{"n_layer": 8, "head_dim": 64, "d_mlp": 320, "positions": "learned", "bias": "none", "parallel_block": false, "init": "normal", "init_std_down": 0.0, "optimizer": "laprop", "warmup_steps": 426, "dataset": "wikipedia_en"}
Each number is 128 + 32 x the weight over its row's rms, rounded and kept within 0 to 255. Layers, rows and columns count from 0. Numbers have three digits each. The size before them is the row's rms in percent of the matrix's.

# down: layer 2 MLP down (transposed), 320x160, rms 0.0577, rows 37-118, columns 0-79
# up: layer 2 MLP up, 320x160, rms 0.0878, rows 38-118, columns 0-79
down37 097:144141138176172118154137103120095080133116140153081120135164111116138087148128164210124142095101120139079149122122150121081160107095163107136095148110149176130143159092142142112141041164132093118095159155081083140082120124100076148179183156
up38 092:094056140121125122123089165157139162125126099163119140075146186165123126156125137152110143141040121099144109069128041123142143165119138093156120081173110144150163071180144067094146074152110158197124155129129109117119129125091175117159081130
down38 074:112191124096213065147181132165097113134098141155110121163152099187111081109100107132122187124161190151202145097107159119137147166045097132127155117106105171098086111118142096127160095156118083130074127149116141093133155141136127083151151108
up39 100:117165149104130066117076188097105107140093119117107125059132169083097158193124106119084119115054163147148105100165140136191126151109134126149117120088169165104141112135063131156129126153136064194139074143157100113118058066124110145143120113
down39 081:077131113129187112157138151141139132121085155107152121178123123100070111139115128092153115098144132159099103106131115152114125117117162100112100071086139162120124149142191168105181140159198078119099143170095121123132069149120122113131129108
up40 109:070106100072122144125076122130147108156117131098170141153115094110099110217107153130113141136163118116162142100129119149091168127195170151150133132085161109070108144123153129157155113075139101129165098124133149050139178068091120150014118091
down40 097:155118133120132144131100121134082086149099118072086121138114152087139106135198130164130061192139134165115142111185116134182101144177063137115077146108135127155146145148071108128130118108077143117135162088138107132127167096109138043186084086
up41 099:212134116122083097132109169135113160127079072116111101097207112127109125196152119205122082131139133185130155135127142124101125217145102120122082048114089145128117131154100172129145107163107147113111140156112125116159100116132158159172182108
down41 093:163120144142114115152181121176136104107107105140094174155150166133139114149057119118135141102114103133200147135098182128105116152098137172119105110097136079066152152100168159098130185075094130065135053146129091097119147133146075153077093151
up42 104:166091144096129158091080154086130115157092067174159140110165174151094140149099104175067070159134166182092106152119146124102120185173163111173119040139141090135127190123086153104136180123138136117101139173103100109084147072160137180125146131
down42 090:156122111126111107129091102137145099138113184133062071123167110123152113127153117094178151119180088146127166119138142115072149121161174101139152143116129193108057092180143149153146196142160145143116145165093163160151140159143079152080188115
up43 103:044096098094160146133112173153090168097136152164087141089139131187135140159133156168071144126101143114112085110114029167075106165162132119129162038142148095113116167159102094129154114126154160171083097172098104132136113129114134116094191105
down43 089:142141102133183165138132081112109144099089103176119116108119081155123152072199150085169159087118139151128120106175117120136175092088130112130159142099072170122145101119107127142136109102132128118063114135129105037117131119137167164137127123
up44 076:158202153127083154105186155140082121139117166140133149087128180155133104133089159133106139119124128128138108135153140092214060132100109157119107115106074127119103126140164067156203123120081090142177135149171087121186151164153131198137132172
down44 100:116082182140207141056130130134132138120125140097064125152156097040066134134115178174086092183161160164153108087163142116101166142095150101153110155138158089124091115078158107221131148150083140100133122171133074122142136143122174094168100079
up45 103:130143097107116145090038119111148059115165151080137098075132092125128048070123142107111094123203103129084129186207139140146108137144130122095128117139157104086184149078111145173127120114138141129111131151120164107147191138117097132075102142
down45 098:167121122184124130113105213122107145093128167155121164124158116127139143141104135161191110144146092132158169097124122110094111084114147120113154117206138105206059156146131138107126120137134068175098130182142139139175072146117100164124107010
up46 070:126106117110123066112175160178121190074119142106118094126121124231134161085091110167107128151160172159143125126141114151143187144188170161105151163111139090112087084084173126145139061110106133197091149183128106119167100118120114112191170069
down46 065:139122153136111154121161103184085181108139121075110113135144080101129139084147136139157132208140118154152186174107112096123132173077102129099141087108106097100114111146175113121220094090147167148097112153111139071132111161126131124122149100
up47 106:096123124165104057081085128106101183124133183143150087120134098150137132150107151150139179203125075110100190094124164150122145155156119173133114085123103139146121094181135118135125162128150147150103139125146120115159133108129182162075143093
down47 101:133129122083126119121121176109140142134048170157125151138123098112133164083161101169145108114215135117028105141153125123140119090169129112143126124178163138128050203135180168092133114120170115137067177122084120120122131115075123134127159129
up48 087:074166078152169150101195150174114167119137178170094154155116092082071160182131197151111149111070114110147115079157070133045148130108091139133108058194128088112127058141134143137124144190140167124122120122112086137153175093081154133112172098
down48 075:161148111099135086157162119120127123127128141092126143127182105069087100109125165135153141104156154143077120177155104142116111117116136124110151109165167185132065151065121128173186125181116110090055137112125130124118098099111115052142093135
up49 092:130141114088138115106107119137104095124137110082101138108153147075089057163098100091129162146129097133150169075157111100111117168119158128116146105135112081130104152199109070131144115124080066137135166161185131120154102089154122176115129183
down49 114:155167161098123154159115124150127164095110181132190093132081194122127148128046125143139123121138144149040154127179137130180161105093104166118090081156152101148099126158147118157080167107117099134161174130132035111070184128114123159136092088
up50 089:097165132172142128137168155139101104167100106126165129128147138129076092098109097091084101090194132159140082135096158140159095125120109185134073142113163107078180149168109148127172116175123072152123102133132131037178147085117120177138167129
down50 067:154138161119155047135150172152131165076072169166127145137144071155131179131169148162177134159148169163160094121148139133064115106116116164130185102084170138025062133143171102108125089180136147162153130090087175103139114128099110132071170142
up51 099:076082081075149074131039132133114157121180112108114119124163101154169117158105126178087142180100142150084142142149154154111156146197164171169143075085158080162118123116148114162183143128117121130165082168166147090127076140140108166070157093
down51 081:075096134151162080189131121121065149170155111103098089131104074085132110204196094120105101171135141138094152184139113144100126169170116178153181129181134102113088113103151116101174155066092196123140089111196129143144099100060107135128120116
up52 077:173093166112089100160154125060137113131119176151143061146117109160115030176137164175120174135138184220153148112135162117181149129186119125108135129067118135086093140086120151178150150153154128183187111139105096135165203105149111124082149137
down52 070:149120143083109139192138077074165104120136088102046141153157174125091099214176086210167115095151173127126147148126134124125120098177115123155164119071161127098139126077141103129214113122132129085082162158093127152106183141133136129093132122
up53 104:167171130101065107131155132136148129097084100132093160096128109163072153136142134129065048152073176182126117167132098146138188118181102088098075070119142108072107152111096157152136112120145182117133125150146122086108134067103140140135089149
down53 110:167071175135148176116096126129153147155128107098138145118133145094105152138105105072096167108139150134088089164112163132132112087117136099190100170152087139144142101147174125164154112098091096105153098112146192141136125141058126111119102042
up54 088:154165121102106114079129157191114133094144149057159122168110110148143093138140129124153135113121208208188103107141093143136111115167126149149138151157142102106129091165176073117154113162146149167154135161139121154144112149128096144081115169
down54 080:153111189172156104102102135184224149098149136120160102144100090106143078108108165127144122143154209144179153140148105123191128107114124104145158147124134158079180167145115134096189136166141111175081181135121108102102091179089159086102129143
up55 091:113120096142176121092124168169082118112156131112112142118129121112154154130091147156142107057103119088079103142165146150088101125140098116129159131143154128178146069174087095096135205100116150179058127117158080129173134096088100142101086127
down55 095:104067160105147118133118133068124112118104170110121127185084089085111095158112177169137053174162135070081120076105133149145172133146105083099150156101155139094137150191113171142171150167185098152161132094116143101130114125072069123124152101
up56 082:086174132091111191170097164193139123145133158127154139122132154153107125144126089098122147129128086160118150081088130150084165134108122126165101173159150140165112132157076071099118142134082093141235114153217132108164113138133168114140142180
down56 080:157142160167163099140161158114123095085103093101173143122155111160122071185139131161127157163122117142160087146091115122142174105165140117142160112186235091131125149091190125146216151098161107087136146107105140090119116136126146112180115118
up57 063:124077160094150127173142140178114108109091158154129167135117093113159106110154153076096146148141089118126092139161079139134086099148063090134114145119153105099109125084155131073132145165131147137224115148143105117152104103172102201055062158
down57 059:121094158134196135145137099125163073104130135131105150181079113134124095159127149144162126140182118138192155095109109112106119105101129098140102145135102176146115138108134129183255163102123167099108134092074127099087104134132105063119103182
up58 072:087116126076194187138119145129126088158135178111128085108126121119110126177141115146115104173136124158134148173166096138084130164187165142204116091178097061084145104134074111135115157103126119132110101176125092114121116091079133121132111142
down58 061:124096090186143130165091076139125117105130081123114163150157084145173163081127133101125123109195120119170102088124142077095146101085143131116106182150142133138147155142146158136255091131114129084143127131073147107095122184144128132088086125
up59 121:155156114104178137121136146142143105209147115095104099085127158131073076063106120133066040201109060051153119121174118113169091154163171101140078137153052123118158139141102089147130114126083123161133110144188089115133117124077110111150145157
down59 122:109183166101125107138115089104105137179066197141121140073135114111130126160155101152123153041089172209137139095132163123103130131060130141149179163101133183126158079144137133120096103102134115124150111161095209101136165112141151149083158109
up60 104:094067090189185142133108137168150114198089150105248086134101066113120130138117118167117140170154096117146125095135137145117168135168152134167108106149154136159099087143110076133127159123113112165155138141151075107174140104092133154085167036
down60 100:130137132098091111159160126132104150094047119124141156110120119103148184187124109121118131163141203092148100159135078126113132056123129107147192110109161146101088141123147197152171184164132176124114086129170061100114185152061086113135088140
up61 108:136170129121102122141107173130114100203130143121138054128136151176154115071183189114147086085153187219089085133148123128080113154179099127137109059127154077138143189107107078143146191140091152086138086158181131099128168166111142148153123132
down61 102:086097117201145168128130131137151105135129101174179160168111147054156142150151106149155119111124089141107130115166163127119098178137177099125123069152134100179078115124176089097165109129086204078140098146160146137130137179115113086145086163
up62 097:122147110116111100076157139110124165148185138164121125069098154142095147083121131129140155171123080106072181076158162099154102153119110147131135118109073153127125032205084131135165142070113119151086125078149136095148148100120215143065113138
down62 088:158137152060180103140177105138124169171129136122092141175120088150103111095140126138151095097191136142162142108174137075077095126092159156112122211168105131124150106089126164104165101111123131072135112089042103094163086095143187143160186140
up63 090:137093157116107161110132191117120102113096141111150177095158191122096018140141138095082120149144135182134078113123109138111162151130103136133094091224074146115129182121158112087123093109108128145132141115117142087110133071116159115130127154
down63 082:115125119139147126148174091044113117137114133111149129118137119118100122094028135143142093133130168180113128177062142122077188112106113139124098124127105145131133037136128113154212106122095079149120127212119172091094092160175154166126132096
up64 097:064084088074136137096142123123114144049136134141132171139143126133115153145082118175098142100106194166081124164120078156095137191199135113154119088100187069108135162133159090129151147147152118134102108188136129118130102086140144152102106120
down64 078:126180116153135152095106171091103103135146127143083092120130119144136090107104106151129166098152171143144152105146139134131122107165139085152155127132086169158130082133062139086183102152147160115102153144128152111042125106164188136148016131
up65 099:178145148080116176152108188135135146121118124119128165112106139105122130143102116120104051123110132158088161174110082116090124172182093068144111129101132046083144164085087151138141094142124150126075112160142150088099067103146151184182126124
down65 090:100114116122125107107131074089125106133130173116142127167115099111115155140071096179090184172135169124144184153140121102147097093155126062148119140156104139169147064151098189109165116165123169088134155169119141109091131166089084172142104081
up66 117:134130129142113152142141117142091111188108142103212114087045113128076086109090120160082091164159073196159084159143100142169060142175117131132097162159157101129122127155143083153143164130131159189179109177158131124138133102123145119149160109
down66 128:050181119099142157165114093145091115187122095089093155174156089138120096131103105115099146122116164086131100095128108144130108132156117144157155121083125154125132060102150138165107177130151128160116146150110123120117119202130143166111136191
up67 081:148166122194131063111133147145124151164134190122167102106126142161098136130082077123101124183103135108117126139164170158151133145145142177139124091139143144129120098128127149135171110150122100184112084101188163063225104116125154147163123123
down67 077:156152130117177072093165143104083127102105125174149123143160111138125131112145174173141141113204169087182142142113124124140105081081122116098178128114124114100109164130089120119195183066149161119135165162022112097146140086095103170169111133
up68 065:105129122136180122103163144144088154077069095138066153168148196156170077126084135134104102126148178136146078169098124131129120123149120176131073125143055125106163164138133176102153131104136074176167112128114077080106182095186099127107113118
down68 060:139104159116157181124139143134170135112106150096080096177129110132054105141195172127151161157175116113127129127120130129139163146105128113148071117173138151123140108104118088112255085122140113095170176127118123094138125148135111101108125190
up69 088:100131097137124142126126152145114143221137146105136153108079133119072093147136112084100129158126150087146159155158120148135108169177113146172123091125115031144150158151110115137146139153165110156103138117127052096148195051107137153131137160
down69 082:133109156093160153131111113139110116104168110083083173140179142164116047107106139058119078169131098098172181083132118124090126131111157168124167116138119122086106110159113121142142143100109134134154195183101133101133143081104128140087164213
up70 101:179106062140181096136156114129143142121162110089158101072103090141103067120129149082137098155180153110147151088186171159089076170118171139181110152117077114147147192115093157132139095164095091178160076150153124088129120151111097107156150136
down70 114:137142144081211118161073094044106117094163094176136105141089123150131175136122064156077126083112173124133122134137096149152110152116116119146137118105069132076166167113084100101180117128099185180106125113134137109082112118134133123164083137
up71 114:090132134092143132139111150102135072107176186092062165111119157119145135107156141110084140118074155162145073137203085118135114116109136090209155110173116084142158193113128115179155095096063103148142088149154172131140105211111149106147140109
down71 119:114120198153087132105143062080152102158119132122141125138114157142111169128160129172176176114156113157116103105124069127151111078136119185164085146104141126132097126155141215166134118124150081118144150137094187108110083102193114088078156179
up72 108:100124132148149100176104136143066162127135160141103110095063102148188182169138116082127121172090141169133155124136167165139151098163118084141071117100101120120167120119115183148131109137150144167104112178112078089140085163101156113101064145
down72 099:153134120121084117090124104146163117090129083082144149131112096108108073151169161102183146102087134134089159093133105117178165135138140161125121157156179134127160089140146096138179113142124178124082159128114114150130174127117109116148157147
up73 100:112141155155149132161066194098132171171116089145134137126097127106049135190130062180098106174067128188098127133128133121146122162152134129148129141117121138113133133180130089117138166197135139122133149179122143080136075089142146097088138086
down73 092:115117091167178110156121181071184089108115086102106150119154113107125120160158101147184117104153164152153139166111144128083123138158166107158151146134143088167152110144096126107159202149108173098151136153079131103122126159119099102088086100
up74 093:123128092135125096122105169135157125216125102171163144131117152184126099166128135087183114198154141150123149158148118138034163142148160113148161109127115082135091112104041067093115152089118115115131091071146188124136102099118171124161139128
down74 087:163111115110131113113111146124137136098089147120103147159161134138132139090128148151144091051112147142208134065117136112118150130039099102114144209115072139089127167158177178128178172095121200063107168137139124134142117149140121113045192135
up75 093:085184061174206127081126153161162110104144170162117102126174123134114152158120092089127091198132152084104112106185152137108156120143180178145173118159091133104119049131119086153150171100148070095129059153143054128134104151102119126162177165
down75 080:113106086100144141134102097147126133081122120082131159172109059120121100160131097142099095193182119079120097162087096132073188125169091094145134100104123111160139127154135155179214138139115108114109111126068154170106100134122075124095182171
up76 083:104160117100156140107080141110107120145126150112154153130116083126080126099071160122079203137125152151133146216095214139119062122119169153113130130124116143188093137114097099095148118044178116153097112197122116154117104068108160193123133093
down76 064:157073133133113134138093121119156101082141092145107088162164103134135137157119076149167080149141094111172115133117051103099064088115178126131140134105160138127129096159124164170233162134134081106096151135102119098102152186127108135128171124
up77 095:122110173123180066130118124175113140118108126102143056123158149173175091176157117108117133238145114090143124137073100144101148177123126157127085057142095131132170071194134110135139161153156150107110161127135095108183149057095130130136112126
down77 088:144144176118125135164107092084148129101115125104113190139131097172132146104065122130176186017110133163095116142187137132139159083140137153212121133150155148082171143120103180186160092093147123115091101097113107124067094136096097171080136169
up78 114:078109156108153177160110128132091146165106094128133153153093158111156141115039102100114057136137179140121099179136046137128115184110147170141138130099138102085132151117140127126149137173132125157111071165117142120090089143129119106159141128
down78 130:160098124126134134124139085129088110168171122133086096160111117089123118108130077180078161127126137141106135078151155139194106111133114119139151109180090148129102030135135098093148215161156139159166161128134172099124135129158096105182111127
up79 130:141154143062108135124083117185118092123160113066146058058156118106127088140134158154088103092121136191076075096186133155151137127171151156118104079170125078127141155140095128146140126122076112141150073139237130119141144056118109212119146130
down79 154:098103145082116165113103157108151181122153169122147144076172124126160148132102159144141151113101143131079094159125134119111098082168137195155143112162086135106113094168124140106108117099122155137099087059072152126144142094158174106108116133
up80 109:146120061126106104144135123121124093120200065119105107047137141114134117162144107124130079121103158089126070140163129166169136132124137146146110113128092130117154160125100121178116111134116118170153058189123096120137141168081082086150173129
down80 103:145083129150160149123078124118127111116132129168107174135123169103164137043076065171146088102125121119112121195122082142133134127146186056169126161124099133135169128102113116174148101137137144154113124147140073194098095182103066093096114110
up81 104:132155115140123126086099143131092119159153171156134097083128169127134138136106073233053131170057096167134117122137152111198106133169111156142124018184108111109111172202106089125182143116146119140103101186146116092143112150081189129126156116
down81 111:126119116102086093134079183140083122118099135107148203153128085140132111086113151154095180135166153147099116085144140080126118171178105174095103098115166073154103107118162200151084101058132143107112127105098158160151120154135160106088164148
up82 112:147228139087179123132113144167110187124129169106091090129138117136129101140122134152116107114089168196116128108176124124173085155145095123167043092145115091147143174110160111168154121188056126118108114104210106095130115129131156145146113126
down82 097:101141119088199146123166140153138076131176073131130105205109055127083167145143091163096128145133124179110172089219153116127112123161139095162112108155084162113152174085120159179183112099096163141102162131150141071114125141136115094139124085
up83 125:088151093073111124095107140122162085154116126094146090164137119126158117101168163151148089118119128137110141139161096129143078188145159121144147077163135077097096213115149107131152172090092110114103115151191118124158144116118139169122153112
down83 138:109133126165134105086140169131128110125139104098177139160121172177086176149112121106148083136156111191181132097161157122138094103118178136070142160104140114203096132100117153128121110135139036122061062098159132122130113096136139051104146125
up84 115:134183140098096090113084139118134104145162133045104138099100132091139106099125105097121099130099089126088146121186126116132058188153173089149090139135122137092138167101108159148142151119070123159188087159208146114124127205126145102167099124
down84 146:118118125107133114153085081166139139152140115117121094162095110199125117051086158173094074093106141164094115095139100142152165158173165105157124165134109137093117119090145202136177169143104107102166113153219135130147126090118128099055121183
up85 107:177130061104099129184170144136147100172134121166116173180161108133096135150108128151091067175120099145122105079129133120158157200205107196143133112165131088038085163162080115129159136139104166094094126114127148083139144057153148153130128090
down85 096:130086176090153159165137145192203096120110103140118160150087102068119122150129150114089110131121183175085101139109125121092108160151111123110131111086165141073061124099091143061165123139169139124164144151141147104100108079173152145215111118
up86 095:119072121122091109104098155125153157120152098130109197123114135096126116125126073131107129178078139103118168106102099116155111117135166094224160135150159141126114151156178182123131115084147137119112134201094059108136103137154156140097133180
down86 081:122155094124201180116141087155062106155116173134147130166105062174162138169100137126090127098223090116147114186126128129113161139070197130106156090121141114160133140155136137116131142097188123108089198175073111095148126155045104133118103129
up87 123:171184156090119102109145104123135109171160143073122102054117104148118075106100149094090078171038095125054111132204123112173111171130154112141135145180100123083139094109119149112124149113079115115135124145173172138134176171082133142189121148
down87 132:119138068087174156127090081101121136195121143150140038097123104208153100130122135120161053124156129124110175131146165117109155116024120111132098122118071128180130148122174084060130142109184123127130044103154160137135094105123151164149142107
up88 092:121154127111115098104153181143122147131163121118075118111079193138135134103131136102121105142069145122101155145156131145157111180145124137146101101153102094120167136141113091114195111100119070166106118125147137093157156127083132162096116134
down88 122:093148113164079089141130129122161145172096107124101100107187167112137097146146082152135145127123087103089126120101136085120102181170108142130133054139094107109111122213090107099188124090146132153084093115156115073157144097101129170131195128
up89 094:094087088109149091116137124163129128099178172137153101167102101059126154152148133187148158155102080158131156074178138121073134143166138188126173156118096066079129106149149121172141123139113137135105100134152109058185105178102191108075153098
down89 098:125117157140060118126141209161182156131107091201176122150170096060154183110141116112165059152113112142097127116147093145090157131103104117132149083116119121129127166111159177151141144122117098152123102117167105069132147132109104170144138097
up90 093:151082050116191090166111096144114190102126145150096136149164100123151180113118085174109075144098148140153032131155164154133083143141130110155087144099113115140112079128152105180166143167116135181159061147216095103135062121136089152147126103
down90 108:160117122174058151135114153090143132117057091121143100130171101175157137147116130062104183119118143110098148093063159133126142155121056152114095142121184185084118125127096116159162114124131121112090177186116116139101172134175123104155179057
up91 095:132136164141079085069118156094061197120120143123102086066137153125142098119132134155109132140133089092137132121124126087196085166131131179113137076160082125143156083173102132111165102102146096169089131142104147100164120138103195131117166139
down91 097:127134149087122113110128134136124058123138163088133176113116116147129134095056100110109173133150138162067105142123169141059143162121196083145097078157187125123156152089167201114083143069153165102122108145109130150130162159114104144074139145
up92 094:141203112122087130128148151127083142167144134123115110138096133159090096112076117147049127228095110134110163090160106156189139149174107131146088105122178110096096095133104129154146147112121185129120135176159178104160144114111153176104160162
down92 078:124129171139122092118157126138155105183172133142104194129119107132119100145170128133081115124106100137124091140077099147098097091136162148135152091106126099108127166102148119252202106093086122109168129136154163151075142084095093107148133140
up93 080:117117162116058121096127142109040181106107181195101121070177142123131115137101126166111131149152132153177112103136133101171115146131099124096163102118143113114076131163149099143164111081115139186144123131142110129144115154118133167132154119
down93 085:107142157085099127094137111149113151105124131089043192122128078107102166112071162104089105105150186086117104123118198084125092123092116164092098147158174143108147091121128151100053150105117086180139129088096115142149160165164141123156063068
up94 105:181074094123180139068149155111099116166135149130114069129104140096158047163136166165162108161160108112140154162193171148148087138139147169118094136147076149144181121168082116168148199114129128131161101072112091148185177100145117158115204054
down94 101:097067089102096142178119091146160129093113085094150135142141150126113112133138147146091136131174158176124162110145089125150088082170100124157142104046140065121089144139136135170213154185150111116094136045089211151135156126089115071169181151
up95 082:145139127139102154121129146147100174175076142123161116129079140134150126097090101137103121148124157140151113056132182179104139129194125139182113090094163101138144162139113134075170116179122144240140082112181134078147118147162156203123142133
down95 073:100147173100143096136180163108056183129120080113092149142153121129136147132109094155123099063127171098154090108110128106135081104112152141085161127141055126096084170067132069085209165124158138131106145128118170106156130098096139159150133095
up96 078:108148090130123066129076135151099114112197122117155150118147110175104148132162180113140182115162123141081150127111122132085127119141128145130125116146143130119125146151086099118157141106117209144109100158141173134093097128162123156070102120
down96 083:138123128069135214129109123137187141138152051166079176104095137134157149150144156127174088127166077081183092077132161122140159105092122082068158141103083108152148132125144117084179082095151131155125165099175111220096147168154094118143139137
up97 121:069148136152161092101152150134077154120166158104147112120093095153147110144122118161117158182127085148066192100149142130142104190146146179122116118183142090054179072164129119112173130107107193129080143133124094132156147096111166147086152106
down97 130:096102089119159169157185170110118175203073109181130076059143108124122148105154104170135117140116142118152128112142167117147155116124141094137109136127099089099160115123093116058155073130102173115080125123156088102118158051138096124168113083
up98 091:116149083085093093128077141136125148140203170123138190113097088116102098131158141144093139166150089168092118091092110127140115140206095123092116138155170129139116081131156145173158139064110193186166122110100098118159158138136123131058136112
down98 101:104164167137113135111188094151157112115161135112109124144172055120130089135109111118097089131125157103148142134153187117159108145132137171135198156078111167138135083077153157154116187109161058168142097107139105102157144120120104155157095112
up99 041:142149124148175060115150181112101150112090144115138103092134134089155129078165156108084119125122135111162055177155139111198182133171099182054123181098149098068095138119127115114081155150093141188174142077111138145141147077154085204078113159
down99 032:106130178153140149155118114138175035162149131118119132159089100139081172167127052122123114119125135156114162099098108130085080130045141098147137067127078118134142146128174149159222113155177151085104130137102123110120121120090187109147199103
up100 098:159160128149125077078189107113109139130101163118142141094144143115088118158096145161119127127116067099118174176124190148150103134113110110147069123109123120122142153140090146110130131162083145120118135139126159087157141043144180174177133086
down100 082:099079146085133087204137124116166151076096094168159185126194117104136116086103113177134074107131163170139149138174126149090158127107105121105234093136090166114184060125153144056179141168149159126106109106084157123110111169096119116139130135
up101 138:179192118081122116153166113177116116180187098094091120088094115139076086101109146116092095118121109152092125099185111137140111162128132104127073162137109125102142102150119099168142161121074113128135055157196124127136151150099122141165130151
down101 140:086157134103144123148129127094096081189150173164191070069106094129103094109088078128109103129089126142110168147106153125148173080071097086185130110161047125117149109157128139115137082103179145147118134159103105114106156139165135138140095111
up102 112:067116091072134187124100200124145144167134087167166156162149125064124167175135130197108119161130104129133124116145103124075106129173217186119180067096143054098082144147143100111148160129116128144118107129140077112136074069089121134089171116
down102 089:161152196158090076141129073160091113125074096159112118143158151140194106137128157138194159088125127109080122148108101109110149143134038129146166091188075125122116174167146121113119157044113160140089175120085169165176142111117137048115137139
up103 097:110075148101125185152100158138082141140118118076154099150081072196165072152116165116139108115207087123145141157128036150177098114091096175097126123113098104116119101158123128170142194136136150187155129115130139150196190146047146111136145085
down103 084:096116115037140105151173106127155157114111170139175113133118074065157139107122145178140133087121149168132136139152065122142151121164153117064109188168200161168125097111166116123179197165177168071125138075113134091121083113103136113118159086
up104 087:096123122178117138177094055145119110122124137120221072145140080116140095137077152172122158148201104152081153125107146119123171135172129158163105097106119051158174103174133122120126166141133182123132126146119167098162153073087093177065164101
down104 086:147126129127146059127165150129201180181104063065109129094140158118129081079151114127136151066101145145141186130139097111111136077120086081138122150127073149125089160109132086105193158085105147094137144134145108096113146196181129140118133120
up105 103:228116068160139062095121158107132128094163177145095121109124115134115119120154093155126111171140150149118118115178164148096080096181132147139118158134083136141168131118089127156133090104138186165185119183079068091141131164137173110145143143
down105 116:153137114137151096167087145092155095148148102044079151112196091089121124159157104176141087110181168128138156164073075139139173122099156105157130164122140193094117105173171133041158189106131094090115169089138113162158139153150087193120129103
up106 109:187141088138152131160080093124142124097175146074106087115119119120106113129103134095146106122132085089099166146226164120125084189116197146120067163123107143153149092163112104167150128143090082146187081171193153087137143140116109134141114093
down106 131:194119109138161157161117106126147111065147156152028146095179133125119136122142148139137163074108152143179102186168127135151115144100135099122191123134098138116113109125117098089149167132165128080118177090114141105114150148155107157127122150
up107 070:113158129115168118123116166123085123151131143125172139153063077123111112152161097142122158178125155140134123106127133245088154155140136186170104117152155097124169127112083178130151180156137159166155093105110149090223139097086152175084109104
down107 068:134138088137135127125129093125107160053130105143099116143156200154214127100105181130227122085157073089132139166108132093173144101095143060070147167143109157173128140127125121147195116119146146128135155120077148165053141146156100158103119172
up108 104:154167088086106139072106154142052147080219161134140080078117102159115117077135155186133112180069085137133194095154094141156100178123106170127107128093077126101152166113075103152176111104101199126113109149137104159138177111124172139121117080
down108 130:085213070123155140151159088142134100142125107090127141155096143161124149192133141104130120075160152112103120144134182129148133134142141063131118105106202095111169142130133169142179152097183127117112142084057141134121144070120124147182094150
up109 093:139110137100125130152106155225089089113119142066116158127165160116150122092127105130093125137119157154084100212126160107125104100109175081096104098095155141088150167109072127090136195131123068139108139178099154069168067122140147157133087126
down109 084:149081152121159135114161178132123086089145142125164121144152113087100103117160123131143123103075105119142152113065098144148132157149131166104140205112164150135146114081080122123183139131105092137113159161137168139152098152144156032119115121
up110 122:093141156063158118097148154136146105150172180073091096144063145071055074132132138126136196136175104097117144172201145126111093195157132152134083141135110105069158159099133100146160096138117103156138136092135118114184173098096141164061144136
down110 115:093126104113114042139145151074117153093176141085097105111085128142104092091140150092146104146104123181109143137203104130142150134128148128105136143146178126173173070132159125146181106162103084165159162134139078111115158107109129069099137134
up111 108:179127137166128163121127152184126118128094108155166113080118167073127101141111053117123081122160136148150065164175112133100156152103086111152138164119135151109152115131074086122142133186151163200147051189120138119126068183120127121145106171
down111 096:115081165100210140097142156126133133167116081167106149134104121130158120145149117137181094082140081084145184123099140141105134085108123153089133131103132139174136134150128086121133145168090132118132185151084087130170139131119158099134116085
up112 133:166193125114107101094078121170135092138146190112095085051128149172120066126131131076111133149106149153088141065186135117144153152134149125100150089140108139108107096140102074149139145067097117108127105194147147099153167130143205171169122118
down112 129:104057103161134116163132147145145177152176107067152148155089143103115166167101068062092080187164051120171144152173139134185136163137096112100171183125095161125158076129104113090140149135130077060073172144134051123121098075121115162180120121
up113 123:125149110136109108153122160138107104138151108096159133114122092117108102098087126141090164143118171163104159103145168130151079123128174140126083103137140119116138160143102115161196155154117083211125085145158141089178145132075112189092132097
down113 185:139118090163149133164173173157104145136126122102190060131118127155138067102107115101045136054139144208074169140074149157143097126155118112100130118130093097150190109136084114093147098148122147145158142127127155109177121140118105186151057130
up114 128:080125098150190118134115153106092136109130172140126116142103113098141159141111116111127112158107119109137106131137126158086167157171102140124117115111157129097144053091152120143166172149148105174126057115161087103119084083077128117139091143
down114 115:102055108135131077166089133105197175117141081156119093141132065129116100081144089090184123136116112068168151128089174148136105119153092128125100107117138121136129106077104118170166135134133058133156094118105151177102151139162149132149023151
up115 085:110136166115146125137147153116136225104121173110067152094119085092093155144091145122137144113188162128133117156131148116127140074142156154118152103183052127103088071141171123177153107128142072156155082180101106091147124096105133136128155145
down115 073:125097127218143158137117129141156151079113155128147114156133152126120132136190130100134145110161157133112157055094090124102103114073144111153109103156124127089158093153113144132224130143134077090123155166086123084129130108128161060170113139
up116 075:117121071146105119149112104127132151157148182104104096108095116188092108082135137100150095172092125132129196097130152125207103162128183128077151132158087106154135137154132121132136125177088072165160116114161123111157135090115116153142132159
down116 084:129162104096154183132124121122131118097061108113111090081125155148186150166130172117180105091099176105110171105127141127129160094055126079119059131153092131152150069132131128150068117169111120090137138171101113137062174147129123113118105119
up117 102:129121136175116185116096123158114051168107055180167129152111089074154088140097136140076101124207145095155111090148084159085109172159125168144101094171120103108109121137106120114122214133135135192148094101109177106171137139110127110106179072
down117 092:139144160129100105087120112161163150120123041085151093144085135098112108151119105136109149106106106136151184103118131138132161087103137116123104120161096187078142180143092212158128102127124100122117128096146101092125139173101061175130191132
up118 090:156098129145231122132095170089053120151061149203116139135159176115156146167158139142101119154124176146156085102163106151079159095109105172105119109140133152103098079139116117145125127112126147165147070190116107119148110097122149128172183094
down118 106:147199135123051155156102150177150107096171158101120122083151108129118060132196132108110157117131181137131185139075113129087104099119142132163089135137121165159129141132102124098149160126093111085128167155183141121125123149136054151116079113